python train.py --n_layer=13 --head_dim=32 --activation="swiglu" --rope_base=10000.0 --rope_fraction=0.25 --bias="none" --init_std_qkv=0.0593 --beta1=0.9 --grad_clip=1.0 --warmup_steps=406 --decay_fraction=0.881 --train_tokens=121400000 --steps=6959 --dataset="wikipedia_en"
Each number is 50 + 15 x the weight over its row's rms, rounded and kept within 0 to 99. Layers, rows and columns count from 0. The size before them is the row's rms in percent of the matrix's.

# layer 5 MLP up, 256x96, rms 0.0944, rows 119-143, columns 0-95
091:49 57 50 47 53 57 69 57 41 68 77 59 44 54 63 58 86 44 60 23 66 49 25 73 47 38 81 36 68 95 22 43 65 70 67 55 31 74 67 37 56 43 54 42 56 50 21 64 69 57 51 49 45 39 68 48 51 18 34 59 35 72 52 32 67 52 24 62 41 65 31 52 62 56 50 50 60 41 22 72 45 44 42 55 38 51 59 54 45 61 43 29 40 53 38 45
110:28 36 46 28 36 48 58 66 42 77 52 40 71 51 19 63 64 49 64 64 54 53 52 65 60 40 49 19 61 41 62 23 50 83 57 37 66 47 48 62 55 44 56 64 33 57 65 44 86 40 64 52 52 49 28 66 42 15 31 37 32 17 47 38 67 55 43 36 51 67 63 57 61 27 54 83 37 51 54 62 54 57 43 36 68 54 45 62 75 23 52 58 37 61 54 71
104:60 68 48 59 67 68 59 57 47 41 55 66 20 52 76 34 81 84 23 44 52 58 55 56 38 54 60 67 62 50 61 58 48 54 61 42 20 05 60 80 63 38 45 53 49 51 51 25 58 56 63 48 46 61 41 44 44 44 32 40 49 21 28 43 49 54 68 45 89 66 35 45 47 54 64 64 55 53 44 28 48 57 40 34 61 39 82 28 44 67 62 42 36 38 54 69
106:61 47 51 65 60 52 37 21 63 52 80 68 78 60 34 68 71 50 54 40 91 60 49 43 67 68 34 55 60 82 44 48 33 56 64 49 52 76 46 54 26 44 59 47 35 69 44 37 63 60 52 49 70 67 78 36 54 59 66 59 60 58 58 69 43 48 47 77 57 71 34 39 44 77 65 34 50 49 34 76 46 50 31 76 44 32 71 32 29 43 33 61 45 66 47 53
102:58 72 59 40 24 64 36 51 57 22 47 72 49 30 40 40 38 36 61 50 51 37 51 46 64 13 48 59 48 38 34 38 22 39 39 43 50 33 31 85 72 46 61 42 35 65 68 65 53 46 67 28 55 41 45 67 69 54 67 35 52 20 76 31 34 42 34 68 59 47 86 40 38 70 50 64 53 43 31 55 25 36 17 39 45 58 32 47 56 58 60 45 52 50 47 50
106:70 40 65 63 72 54 63 40 46 57 72 40 44 56 26 50 56 70 54 57 48 63 44 47 41 27 47 47 69 59 34 58 71 49 54 20 58 20 27 42 61 53 41 33 78 72 47 34 64 68 75 33 64 38 42 71 39 62 57 55 43 61 59 71 65 62 52 47 34 57 62 42 60 27 78 52 60 49 81 44 80 67 14 57 58 33 68 40 57 38 43 19 44 45 36 50
104:52 45 57 49 42 68 58 57 68 50 64 43 14 38 33 70 72 52 16 48 60 71 66 63 58 22 41 61 54 64 21 55 70 68 57 59 52 59 78 85 42 72 45 35 23 51 64 33 75 46 60 37 49 78 49 43 57 64 64 74 36 38 61 56 43 63 50 67 47 50 42 70 52 66 32 17 39 57 43 31 44 61 28 52 49 39 46 68 55 39 51 32 66 40 64 42
102:63 47 13 30 57 39 32 69 48 66 54 51 44 50 63 47 53 47 27 53 65 38 36 53 36 50 50 45 49 58 59 70 64 42 60 67 40 51 45 48 46 35 52 71 38 44 49 48 00 24 49 20 77 68 45 53 50 43 48 57 72 63 38 47 58 85 13 58 86 38 49 50 62 62 58 47 59 68 38 44 58 39 69 33 36 52 50 31 36 51 29 59 29 53 77 60
090:54 43 64 70 76 54 41 29 49 73 60 48 55 60 85 55 66 42 46 61 54 53 58 64 22 53 57 46 54 54 43 65 50 68 64 41 60 63 65 34 42 56 42 56 52 48 51 46 63 77 54 47 42 49 78 37 43 29 08 33 53 45 54 42 40 50 33 30 36 50 54 65 52 39 39 56 72 62 34 70 73 49 15 89 91 36 79 48 42 40 31 43 45 40 39 55
097:37 61 52 61 61 79 75 55 50 50 37 62 52 58 52 31 46 70 42 40 32 74 77 57 46 69 35 48 69 60 59 71 42 43 37 45 39 43 41 52 73 59 47 37 47 57 51 64 54 24 65 62 69 47 27 80 63 49 35 64 61 32 64 41 13 27 42 66 57 37 64 63 40 78 62 27 28 35 71 61 37 60 23 33 49 34 49 18 51 51 49 36 27 44 42 34
099:42 46 52 57 60 51 47 38 33 65 56 47 66 76 61 64 54 58 51 39 47 71 42 21 59 63 53 31 86 41 69 49 51 69 49 63 38 43 26 48 42 49 59 65 44 72 74 74 35 41 62 44 73 48 37 66 36 40 76 38 55 61 66 62 25 48 39 51 26 61 75 51 37 64 94 58 47 41 47 68 48 47 36 47 41 49 60 27 41 33 01 54 46 66 58 42
098:42 59 49 78 39 33 57 47 61 45 61 46 58 42 68 50 09 56 80 56 38 69 62 74 59 43 59 62 45 24 72 42 27 58 24 31 75 73 49 72 45 50 58 75 50 39 53 50 35 70 53 68 65 18 33 53 44 60 64 47 58 42 86 34 55 44 50 20 43 50 50 43 37 52 53 54 53 28 32 46 52 33 57 75 42 54 57 40 61 83 66 33 42 34 53 56
102:53 65 17 45 55 62 51 71 40 28 41 19 72 58 69 72 54 51 82 61 47 36 43 55 50 37 65 30 65 66 33 44 54 65 74 56 38 61 56 56 56 43 47 56 48 17 53 50 51 64 52 43 68 29 13 41 54 57 58 53 59 53 43 40 12 45 35 59 80 31 44 55 66 65 65 53 86 45 67 49 48 44 58 55 34 65 58 42 47 51 39 34 46 86 72 59
099:31 66 32 48 38 56 43 45 32 43 65 63 63 19 81 55 67 35 72 30 55 27 48 40 48 43 49 63 68 54 36 51 59 41 72 35 25 64 38 68 75 86 73 54 55 38 59 35 43 59 73 44 64 24 49 40 60 42 27 39 62 70 55 20 27 57 49 46 48 63 51 35 50 71 70 27 45 45 40 66 46 39 44 78 48 63 55 36 52 64 23 45 29 58 55 60
097:55 54 42 35 58 55 70 35 40 58 48 47 27 42 38 42 82 54 51 39 36 36 29 47 40 31 64 23 62 53 64 56 50 84 63 42 47 52 48 49 61 08 55 62 58 70 62 53 73 55 73 48 31 53 35 78 43 59 44 54 59 49 56 46 58 65 22 71 99 43 78 54 49 51 66 65 79 55 52 34 47 62 24 46 25 45 53 56 70 52 53 54 50 55 38 39
103:57 60 55 50 55 17 69 49 42 42 78 42 40 65 57 64 49 76 55 41 97 59 55 74 55 43 26 56 25 61 42 55 51 46 47 38 32 53 57 85 45 61 51 41 24 15 34 59 47 54 49 40 55 46 57 37 66 34 35 49 82 52 31 46 45 59 45 64 36 77 46 47 58 76 39 17 40 66 43 24 47 29 29 53 56 52 49 37 50 75 52 50 54 51 42 66
102:24 37 40 70 57 47 44 63 25 40 55 46 59 25 71 61 70 45 62 23 68 62 35 50 79 46 59 39 38 57 69 33 52 59 54 51 68 47 43 70 81 80 54 35 50 30 61 44 67 36 62 51 43 57 34 41 45 50 47 52 34 35 45 27 56 53 20 26 52 46 66 67 56 56 35 20 28 43 37 69 70 16 50 37 52 58 68 49 48 71 46 73 62 44 27 66
096:50 22 66 46 58 21 25 39 38 79 37 26 47 57 40 50 40 41 32 63 28 59 39 35 59 38 54 51 58 53 44 70 54 92 63 34 61 57 52 32 23 75 24 57 64 54 41 31 56 40 65 37 60 56 80 40 55 48 34 43 43 46 33 61 64 32 56 45 37 52 53 75 44 55 44 19 46 26 34 42 74 48 56 53 54 07 49 63 51 45 56 42 42 36 44 32
105:47 60 55 59 86 62 62 70 45 62 45 49 27 48 45 49 46 75 44 51 54 64 47 56 46 39 50 16 25 52 22 54 74 60 36 35 59 53 56 63 40 57 65 40 28 57 34 57 36 44 39 51 46 79 41 43 45 63 54 68 36 39 46 76 47 61 54 90 39 47 49 48 50 52 27 45 07 68 68 36 74 52 18 39 63 51 63 52 39 33 16 33 57 47 64 54
095:42 43 45 62 51 51 34 43 54 52 72 60 68 39 65 93 42 43 92 35 64 36 66 36 59 64 57 56 59 26 53 17 46 58 49 48 34 52 29 62 66 43 87 51 55 43 37 49 57 57 50 42 74 39 20 37 35 64 41 57 57 45 57 58 33 63 55 33 47 55 59 33 66 29 45 44 74 59 34 73 59 55 29 46 41 71 59 47 42 43 58 83 69 81 43 64
100:55 59 66 39 59 77 68 57 33 52 24 42 32 41 47 50 52 67 60 41 16 68 59 65 62 68 40 63 80 27 48 54 80 44 47 59 58 45 36 68 56 45 73 38 64 57 41 52 52 34 72 67 49 54 81 62 59 53 80 28 37 32 69 69 64 54 66 47 87 40 49 46 42 52 57 47 43 65 41 61 33 58 61 30 45 27 81 46 42 44 49 39 28 73 64 41
114:54 53 34 54 48 59 33 53 56 78 84 58 82 17 45 59 33 67 58 45 60 90 50 44 57 47 40 52 55 96 36 46 41 45 54 50 28 65 45 38 51 52 81 44 49 67 44 45 64 63 53 57 48 60 59 56 47 51 58 44 34 55 46 57 28 46 30 35 48 61 19 59 52 55 55 32 47 64 35 65 39 60 53 73 28 15 46 42 51 44 37 47 45 47 76 89
093:65 40 49 68 45 53 54 48 45 62 45 20 52 44 46 56 21 33 52 61 49 54 51 62 40 54 62 57 32 55 60 38 88 82 28 42 66 41 31 20 60 66 41 56 63 38 57 65 51 44 65 32 62 30 40 47 49 35 51 51 32 46 68 56 50 58 59 40 36 64 60 56 31 21 39 81 39 19 44 52 74 52 56 33 64 69 38 22 70 33 36 35 43 27 36 84
099:38 45 47 48 48 37 59 43 60 52 80 21 54 14 77 63 71 33 32 38 34 59 56 59 48 56 71 50 75 34 61 46 75 59 57 43 57 60 63 68 72 63 34 54 40 40 67 01 67 43 71 57 66 56 47 57 19 44 36 65 51 59 30 49 61 67 65 13 57 58 45 42 43 37 64 50 62 32 46 36 77 53 71 44 58 55 59 34 54 54 41 32 45 38 56 52
097:46 77 49 45 61 40 63 55 63 49 49 58 73 57 40 45 55 61 41 48 46 52 56 33 64 39 39 63 65 43 39 61 01 50 62 40 13 53 35 50 23 31 47 67 53 69 33 48 59 72 54 54 40 47 68 63 60 48 66 17 38 27 63 65 65 15 50 49 59 50 62 60 46 41 69 31 46 44 32 29 28 73 52 53 40 36 57 87 41 57 44 39 27 39 39 26
# layer 5 MLP down (transposed), 256x96, rms 0.0934, rows 119-142, columns 0-95
098:38 33 35 65 39 50 43 50 46 37 42 44 47 67 59 20 52 70 52 42 57 29 73 59 67 78 65 59 51 52 56 39 34 40 60 53 37 51 86 45 42 57 31 72 31 78 59 41 40 50 30 66 42 72 53 26 43 28 55 44 53 50 38 43 70 36 52 72 51 62 19 68 29 70 43 21 44 32 53 73 39 53 63 67 67 86 86 45 57 57 58 53 47 51 42 54
108:70 34 62 44 75 54 28 40 54 50 38 38 69 48 77 57 41 56 30 59 44 60 27 43 48 49 72 56 51 35 33 49 50 54 47 58 51 35 20 75 35 48 57 56 75 75 36 61 41 18 67 57 49 22 47 35 47 49 48 61 20 55 45 20 84 22 63 47 47 42 36 54 63 59 40 52 30 64 81 64 47 51 72 59 49 38 64 42 52 52 27 67 65 68 73 63
105:49 68 46 64 40 20 65 31 55 54 77 53 58 72 48 70 59 53 61 45 57 63 59 48 44 35 36 64 45 62 38 55 64 50 50 42 56 36 08 34 57 55 64 49 33 29 43 62 64 53 43 21 71 47 53 74 50 54 53 65 39 62 64 47 74 47 43 36 52 24 66 20 64 26 64 33 30 42 86 58 58 35 58 39 35 33 52 44 40 21 28 49 40 45 71 21
102:32 68 31 61 37 59 55 55 70 42 52 41 55 27 37 48 32 71 40 63 44 71 85 86 59 61 42 49 48 56 40 66 47 48 62 51 62 69 71 60 52 58 54 43 44 63 46 40 46 68 37 74 36 75 55 46 68 62 51 36 22 49 14 33 32 54 59 56 38 54 35 57 60 47 76 61 71 46 56 49 44 69 40 63 49 43 72 52 50 31 15 58 57 55 24 92
100:58 35 35 46 42 24 30 48 39 52 46 44 43 80 62 57 73 36 43 36 58 57 59 39 55 63 35 48 63 63 50 71 48 70 71 42 35 43 65 62 25 40 74 61 30 40 30 45 28 31 32 81 43 36 52 37 38 47 39 35 54 69 56 42 45 40 64 77 27 41 28 77 31 65 47 15 28 36 51 41 41 37 62 78 51 84 46 55 61 45 35 58 59 57 33 59
094:44 65 54 18 75 24 60 41 58 70 60 40 55 53 38 65 52 52 64 61 59 71 33 49 32 43 44 44 61 63 59 87 44 35 65 34 41 23 06 50 49 30 63 55 51 84 37 52 60 42 42 55 56 36 54 60 37 58 76 57 52 57 52 71 57 41 73 47 69 64 44 60 54 33 84 41 76 43 50 52 70 61 57 54 38 24 57 43 54 27 27 30 42 62 46 47
098:47 69 52 63 43 61 51 65 54 62 69 60 54 49 40 64 36 50 63 55 79 56 36 66 47 52 54 43 46 52 75 50 52 44 38 41 55 54 11 44 49 53 62 46 67 47 87 73 67 66 52 47 70 32 48 67 47 46 20 51 57 55 42 52 66 55 74 32 68 45 49 33 35 60 49 89 99 56 27 50 70 35 64 35 24 28 51 66 59 48 57 38 43 52 38 72
099:26 45 62 43 64 32 36 65 52 42 61 65 44 35 43 43 78 61 39 42 36 31 44 42 66 57 35 69 46 64 37 49 20 31 72 50 61 62 80 45 79 32 65 47 08 32 42 67 47 58 50 52 82 47 75 48 66 35 47 45 27 47 55 43 40 53 35 35 53 31 56 53 43 59 45 30 33 45 61 53 85 36 80 22 53 59 57 61 60 36 42 40 63 67 38 52
092:33 70 67 55 80 17 63 47 52 65 69 61 48 47 51 38 34 50 37 66 25 57 14 31 68 39 47 53 59 39 57 33 48 49 30 60 72 50 49 55 57 39 75 55 63 49 52 37 50 46 65 26 94 45 45 62 45 25 67 55 23 41 57 42 38 48 36 50 58 57 47 30 72 50 57 37 44 64 65 40 58 69 58 20 35 21 43 34 53 80 66 51 64 59 37 46
096:52 62 49 31 32 76 44 65 48 43 37 51 77 87 56 34 51 45 32 41 56 26 50 41 59 41 42 31 54 65 59 53 46 35 67 68 44 22 99 36 49 56 40 36 62 35 49 38 36 48 69 70 52 54 50 30 42 52 77 36 57 53 62 60 45 62 72 51 42 73 56 74 34 66 53 29 51 54 52 69 52 63 57 45 75 34 37 58 42 47 52 49 29 52 45 44
093:65 82 84 32 22 44 45 60 32 39 56 41 56 20 44 57 45 55 30 66 38 70 55 52 50 35 69 68 38 58 56 85 55 23 56 58 56 54 90 49 74 40 63 48 51 57 52 59 51 50 28 38 61 45 29 42 20 58 45 57 52 29 39 42 55 59 80 35 64 46 50 58 57 49 20 62 71 38 33 22 51 37 43 55 46 51 62 58 51 50 82 46 40 50 50 71
103:13 19 26 53 56 42 56 29 64 82 61 66 29 65 29 51 57 69 56 54 44 59 34 23 48 61 35 57 57 29 32 34 32 63 30 44 57 31 24 47 60 59 58 39 61 53 63 47 48 42 42 28 72 38 54 85 57 54 41 21 54 56 34 62 53 20 80 48 43 73 43 28 51 42 48 35 50 48 59 56 42 66 53 51 47 57 37 49 28 43 42 36 40 56 42 22
102:47 55 59 63 38 70 29 49 52 61 44 70 46 82 67 49 55 27 56 47 38 41 50 44 52 25 60 36 24 21 45 72 42 44 63 51 19 58 36 25 81 54 54 78 53 50 45 74 31 20 67 34 35 50 42 39 46 34 46 43 16 80 62 54 59 51 38 66 34 56 59 64 53 25 61 58 76 61 62 62 40 45 58 48 55 61 50 50 41 33 45 51 60 38 16 33
103:54 71 39 57 56 45 53 61 59 37 49 35 60 41 70 62 45 47 54 70 61 70 46 52 71 60 63 51 29 38 44 41 77 51 35 50 64 39 20 51 81 52 62 16 73 55 47 56 78 51 66 28 69 52 44 63 76 67 61 56 44 43 42 50 45 46 28 39 57 61 68 15 68 35 56 64 50 71 30 45 60 48 52 22 12 17 33 40 44 48 46 35 43 36 51 70
098:50 71 68 57 54 56 65 76 42 54 41 49 51 44 35 47 73 50 63 54 40 30 62 80 65 65 58 14 19 67 46 30 45 47 57 57 40 46 36 53 86 60 44 37 38 53 66 73 77 74 63 49 58 66 63 57 54 76 45 74 53 67 63 41 55 47 53 58 51 35 34 53 39 58 66 48 72 58 45 66 50 66 75 61 47 87 58 82 54 34 56 55 43 40 71 73
106:28 40 36 61 35 62 46 52 65 78 51 74 55 53 70 51 30 43 76 53 76 54 51 62 48 31 55 51 34 43 48 67 40 46 43 38 13 76 47 37 55 51 35 77 69 46 52 37 43 44 52 42 64 58 47 35 43 33 21 82 49 76 58 33 53 30 70 41 66 60 80 64 42 35 65 29 59 58 31 29 39 45 63 41 49 48 48 61 30 47 46 24 75 51 70 27
109:57 73 59 61 70 54 48 61 45 49 60 27 50 51 55 22 38 55 39 72 53 51 49 48 51 28 60 53 33 66 63 40 61 51 38 44 59 56 00 59 99 52 36 41 68 43 68 57 46 40 88 43 70 27 39 48 73 51 47 35 40 64 46 34 33 58 44 56 69 37 55 58 59 31 45 58 85 40 55 50 56 50 37 44 27 34 54 55 42 41 44 67 51 45 54 37
098:61 60 24 51 50 65 51 55 53 39 82 59 66 29 62 51 50 72 46 49 55 34 64 59 32 33 49 39 28 28 58 29 70 21 56 52 72 52 62 53 64 26 56 54 51 26 60 59 66 59 40 56 87 47 32 61 41 47 60 83 46 52 34 41 29 43 50 34 69 50 48 24 66 05 51 76 43 57 63 44 58 65 57 27 50 42 59 41 45 60 40 55 44 54 36 79
099:49 53 73 46 48 68 47 55 65 58 54 38 59 23 55 39 42 60 67 58 44 38 37 68 62 52 73 51 48 43 48 41 28 53 39 61 63 55 51 47 86 66 48 55 68 44 52 42 69 73 53 33 76 42 23 90 51 56 48 49 75 48 04 36 52 30 48 20 51 29 50 41 55 55 54 51 67 36 58 58 77 44 54 17 55 14 47 65 50 48 48 58 40 48 41 19
095:57 42 58 56 21 48 48 17 58 47 53 57 26 55 43 52 41 30 51 73 66 37 49 80 53 56 16 35 53 37 50 62 42 60 58 43 57 25 57 53 51 62 53 42 35 66 38 57 62 32 57 40 13 42 74 43 35 41 59 45 53 31 71 42 69 30 45 66 43 54 44 60 44 59 83 52 53 57 53 46 31 54 32 63 36 77 46 25 58 51 68 20 13 38 52 20
104:62 43 48 19 48 67 59 54 42 09 63 34 44 64 73 80 48 44 41 35 64 47 57 64 41 55 50 51 67 54 37 41 61 70 56 54 48 49 61 41 63 41 48 50 23 50 40 50 46 52 63 23 46 63 35 47 62 23 59 32 18 72 47 77 28 37 47 35 44 21 52 67 59 39 54 36 19 42 74 71 82 61 63 74 40 72 55 60 33 30 50 49 38 36 52 48
109:33 52 41 52 52 42 38 37 88 79 58 65 74 34 43 47 41 72 58 56 68 86 59 40 59 47 36 69 43 70 30 59 34 74 50 67 44 52 29 63 33 45 59 51 54 63 48 56 52 64 52 48 30 48 44 69 89 62 45 31 25 55 40 50 44 25 51 41 41 42 31 26 45 59 72 31 21 71 57 46 46 53 41 68 43 32 81 42 56 45 46 57 60 44 75 69
099:29 70 52 56 29 45 53 59 28 47 76 73 46 46 38 45 51 69 38 44 46 22 57 54 38 53 39 32 58 53 59 73 40 47 49 53 39 59 99 79 25 49 63 61 51 51 64 34 24 46 38 52 47 41 53 51 38 58 41 38 75 39 38 34 43 47 45 52 61 31 31 70 49 83 40 43 52 72 54 43 52 26 53 64 61 52 62 55 27 47 60 75 48 56 62 23
099:46 50 43 61 45 53 61 58 35 60 46 76 10 84 24 46 56 57 68 42 30 58 68 67 54 62 26 36 67 38 38 51 51 49 71 70 36 75 55 44 47 90 62 12 59 55 54 66 45 62 41 38 47 47 59 26 43 29 45 65 39 65 50 36 25 41 35 59 22 59 42 82 42 65 68 43 33 45 46 61 45 67 41 54 39 75 40 31 50 32 55 46 51 49 45 50
# layer 5 MLP gate, 256x96, rms 0.098, rows 120-143, columns 0-95
112:51 60 19 55 47 58 36 41 53 42 56 57 62 52 50 78 39 90 39 66 46 69 32 31 30 76 54 42 91 59 60 58 39 25 57 50 47 69 51 63 48 25 76 58 49 76 39 69 63 38 43 52 56 48 33 49 51 60 72 69 60 50 42 58 26 38 47 77 45 43 65 64 64 63 63 40 48 75 52 71 48 46 52 32 41 36 66 69 56 44 65 48 09 51 64 40
096:77 55 29 37 66 44 43 51 43 63 76 42 53 42 73 25 38 68 57 37 35 57 79 45 35 34 44 32 52 61 64 26 44 65 58 49 53 60 64 65 43 54 48 60 51 28 26 40 16 45 40 62 67 50 46 45 43 63 44 58 72 55 24 67 37 64 64 25 39 66 44 60 40 60 68 38 75 37 56 77 33 46 67 83 55 50 65 34 36 62 34 21 33 71 61 44
100:69 43 31 51 66 64 57 47 38 67 44 68 66 55 38 68 27 39 65 60 56 53 73 55 60 57 48 62 65 64 41 66 60 52 66 75 30 41 52 42 42 19 46 34 50 49 22 72 54 72 34 59 39 58 31 43 54 35 79 28 49 46 38 79 51 46 35 68 41 59 44 36 50 46 56 45 29 52 83 63 29 77 34 65 66 30 78 50 50 21 27 49 68 52 56 73
096:37 45 52 85 75 16 47 52 36 68 42 46 56 29 49 64 61 28 27 33 45 65 52 67 36 54 77 69 47 35 68 51 77 60 40 56 65 65 71 40 39 62 26 44 58 55 35 40 44 52 63 60 34 47 42 46 49 53 27 78 46 60 25 47 41 85 56 33 66 25 27 64 63 37 55 32 57 56 62 23 60 43 59 33 49 48 65 40 34 42 41 63 72 50 26 43
086:30 58 60 33 65 38 61 39 56 63 58 34 40 65 42 66 46 42 55 63 71 77 42 48 32 44 35 45 49 58 51 74 34 30 69 42 42 56 45 43 27 35 82 62 46 43 46 70 45 25 41 52 83 38 73 43 61 51 63 63 77 77 23 65 52 38 72 63 87 45 31 62 53 54 53 48 60 56 20 62 42 50 63 41 32 41 47 37 35 33 40 35 18 64 38 34
097:47 13 29 39 73 35 62 45 44 31 49 26 42 42 57 44 79 81 41 61 24 67 65 26 47 23 51 51 62 50 31 60 60 51 83 56 66 59 64 53 47 63 33 54 28 47 40 29 37 30 47 59 48 59 60 41 38 54 53 54 47 37 42 67 36 43 27 67 45 62 45 55 75 45 35 39 17 61 70 46 67 82 37 49 62 56 48 31 63 19 47 54 46 39 56 33
107:45 81 59 64 54 74 29 21 56 31 54 83 75 64 50 54 36 71 38 56 60 58 54 27 30 74 17 42 59 47 80 66 59 56 40 43 55 79 27 18 67 39 50 77 70 69 50 60 39 62 30 34 49 60 48 27 39 57 40 59 62 60 50 39 60 40 74 56 49 68 64 38 48 40 52 63 79 58 68 59 44 58 52 67 60 49 53 51 36 62 58 51 36 54 38 49
088:33 39 46 54 63 37 54 51 33 69 69 38 49 30 56 41 54 47 49 51 62 54 32 58 47 43 50 57 74 64 71 54 62 92 71 69 65 53 60 49 64 94 52 48 61 45 51 64 71 49 66 47 62 60 38 23 44 50 35 57 51 72 20 33 57 49 28 52 48 45 53 40 66 79 19 54 37 34 21 54 57 36 53 44 63 42 62 60 18 52 30 44 30 30 27 64
102:32 62 34 41 44 48 62 51 12 73 46 44 57 53 42 54 50 48 72 35 90 60 22 56 67 43 19 06 61 83 52 39 44 39 59 47 51 44 49 29 68 64 49 41 59 62 45 58 83 49 50 54 45 54 50 63 54 55 46 50 32 50 52 46 48 28 37 46 58 59 38 40 59 43 63 40 54 65 47 14 51 33 41 67 46 25 92 37 61 44 50 66 58 42 30 64
099:51 59 42 57 59 16 33 52 45 83 32 29 68 32 75 70 62 54 48 52 39 47 46 45 54 66 61 76 79 58 66 43 58 43 53 84 55 62 26 43 49 32 55 62 63 52 78 57 42 35 57 30 59 66 41 44 67 42 73 49 66 59 61 55 23 53 65 39 47 47 47 26 56 67 65 64 34 60 34 81 45 32 73 45 48 46 42 69 44 54 37 66 50 43 90 48
094:65 45 64 21 34 28 65 58 92 54 49 76 22 42 65 48 61 50 47 29 71 46 48 54 35 44 27 82 61 45 36 49 27 50 49 39 61 43 42 46 44 41 47 49 57 56 56 45 72 41 44 60 50 57 51 44 44 43 44 35 91 32 60 19 68 23 31 47 63 54 58 40 38 47 46 61 83 52 80 55 43 28 47 33 65 61 37 52 55 61 42 41 19 38 50 68
106:16 34 79 48 57 50 53 56 35 59 23 67 11 49 68 47 56 75 44 35 69 41 49 31 54 19 48 46 39 54 52 73 38 53 64 56 63 61 27 18 51 42 44 59 80 59 59 65 51 28 74 39 41 65 65 45 50 40 34 43 22 60 47 55 71 59 61 70 40 44 39 70 59 49 55 48 51 46 34 66 32 61 41 40 35 42 47 24 66 23 46 41 63 43 22 46
089:54 60 34 49 31 44 37 45 37 43 50 71 59 55 75 44 69 27 40 25 48 30 43 64 35 53 77 55 60 55 33 37 41 66 84 35 27 53 69 72 40 50 57 66 49 32 36 42 48 75 28 49 56 34 38 42 65 43 39 51 72 59 46 17 28 63 56 65 36 76 38 22 43 58 69 60 53 59 37 50 57 31 34 88 53 61 69 34 44 61 62 31 52 68 61 60
098:72 42 61 41 58 72 50 55 74 68 14 60 40 65 47 86 60 63 59 65 49 64 63 71 39 40 63 35 52 82 40 52 68 47 32 49 45 52 50 54 64 43 52 53 51 55 51 64 44 83 49 64 36 48 46 63 65 70 45 46 53 31 74 38 34 44 22 67 49 39 43 51 34 51 49 79 62 56 50 71 29 72 69 81 55 42 44 82 44 27 62 19 47 37 51 48
110:37 62 42 54 69 67 56 24 36 62 55 57 24 58 58 46 74 72 38 42 69 43 26 47 31 40 56 22 78 47 76 57 68 54 67 29 56 12 49 40 44 35 58 38 69 72 39 54 64 66 67 58 46 60 43 57 55 64 48 32 27 45 58 38 30 84 35 79 36 55 45 38 42 63 53 56 42 90 26 62 55 56 45 48 48 47 34 48 61 46 55 36 45 30 34 54
089:52 17 57 38 41 41 46 37 49 60 48 52 48 43 60 70 76 25 63 63 40 46 75 52 26 61 41 31 71 42 26 66 56 60 60 43 46 51 74 42 00 57 61 62 50 62 24 22 64 59 27 49 56 58 47 31 50 53 62 67 63 61 58 55 56 64 74 65 29 65 33 53 45 59 62 40 51 54 71 42 76 53 54 81 70 55 74 71 54 51 58 45 52 67 51 54
107:70 34 69 50 58 53 61 58 58 34 54 27 42 27 31 46 56 44 42 62 53 55 41 59 16 39 65 67 60 47 28 60 36 80 40 69 81 53 69 52 40 63 15 46 35 56 58 36 72 51 30 43 42 74 63 63 47 39 39 59 49 31 46 50 48 52 70 40 27 29 24 65 42 40 36 37 39 37 15 39 74 50 51 44 55 39 83 73 42 28 48 46 63 37 38 51
098:34 48 29 65 55 40 48 43 33 48 39 58 32 82 53 52 61 57 19 53 58 38 39 55 38 11 46 49 21 44 50 62 67 65 49 49 59 46 47 43 20 64 47 45 47 43 34 43 49 41 70 56 27 66 45 52 40 87 56 66 26 40 72 64 39 74 21 81 47 46 48 43 64 41 17 43 30 69 42 29 31 45 27 45 34 58 53 69 56 34 41 48 48 50 47 74
099:80 57 75 54 66 39 50 42 60 42 38 77 36 43 51 21 26 46 60 72 43 45 70 59 33 31 42 54 87 40 38 64 28 78 59 46 45 10 55 46 62 45 36 44 48 53 61 53 38 37 35 65 38 61 76 70 58 52 33 27 42 51 67 54 65 31 54 40 48 56 43 34 37 61 56 65 55 58 30 60 25 47 53 35 47 48 42 18 76 39 52 22 48 36 66 41
106:68 52 52 33 46 86 31 28 47 40 82 59 40 44 40 37 35 57 38 52 59 61 39 68 37 57 17 35 52 60 58 47 41 49 73 40 71 47 45 34 32 63 26 79 55 69 63 17 46 34 98 68 45 61 51 49 55 57 60 14 32 52 55 42 74 65 44 52 31 46 51 66 48 60 57 51 51 58 56 72 46 48 28 55 40 35 57 70 61 41 57 40 52 55 28 46
128:57 37 66 40 49 49 59 35 33 74 77 51 45 45 56 74 63 39 26 47 45 49 80 62 34 54 37 66 52 76 30 63 27 44 71 28 44 64 53 64 26 48 47 41 36 51 39 48 40 78 34 54 84 55 56 35 56 47 91 50 30 58 53 46 70 35 58 60 45 67 52 58 45 17 65 69 47 59 44 51 60 61 31 53 57 22 90 57 46 33 39 53 33 55 56 58
092:48 45 22 52 42 64 29 48 75 12 41 38 42 44 51 31 60 34 27 44 12 36 58 45 83 66 64 63 49 30 42 25 50 36 70 45 49 64 42 74 65 38 51 56 52 21 57 58 29 52 47 51 49 55 62 37 43 55 48 42 41 53 76 63 64 56 86 28 31 59 58 32 65 25 64 30 42 41 66 52 59 69 59 62 37 52 40 64 40 71 55 66 64 37 44 59
097:49 34 61 63 51 38 64 53 54 41 39 58 60 49 27 40 63 48 46 57 52 50 65 25 61 23 65 28 38 32 36 67 73 26 33 19 47 45 44 70 40 51 58 26 31 43 55 67 17 47 35 36 47 50 44 59 45 55 74 25 45 46 78 69 71 48 47 61 25 62 32 23 31 27 51 45 33 47 79 61 61 55 46 30 83 56 32 53 52 34 47 67 63 48 56 32
091:54 59 68 40 18 25 20 40 98 45 59 36 33 48 49 41 61 51 44 36 31 33 27 48 52 20 29 44 73 36 33 48 40 34 48 37 64 77 41 77 60 35 61 56 50 64 30 48 36 43 33 54 49 57 66 67 61 62 56 41 85 58 54 39 63 43 63 36 52 39 57 54 51 36 46 68 42 34 38 34 60 51 62 46 42 39 68 64 47 85 60 38 47 37 58 67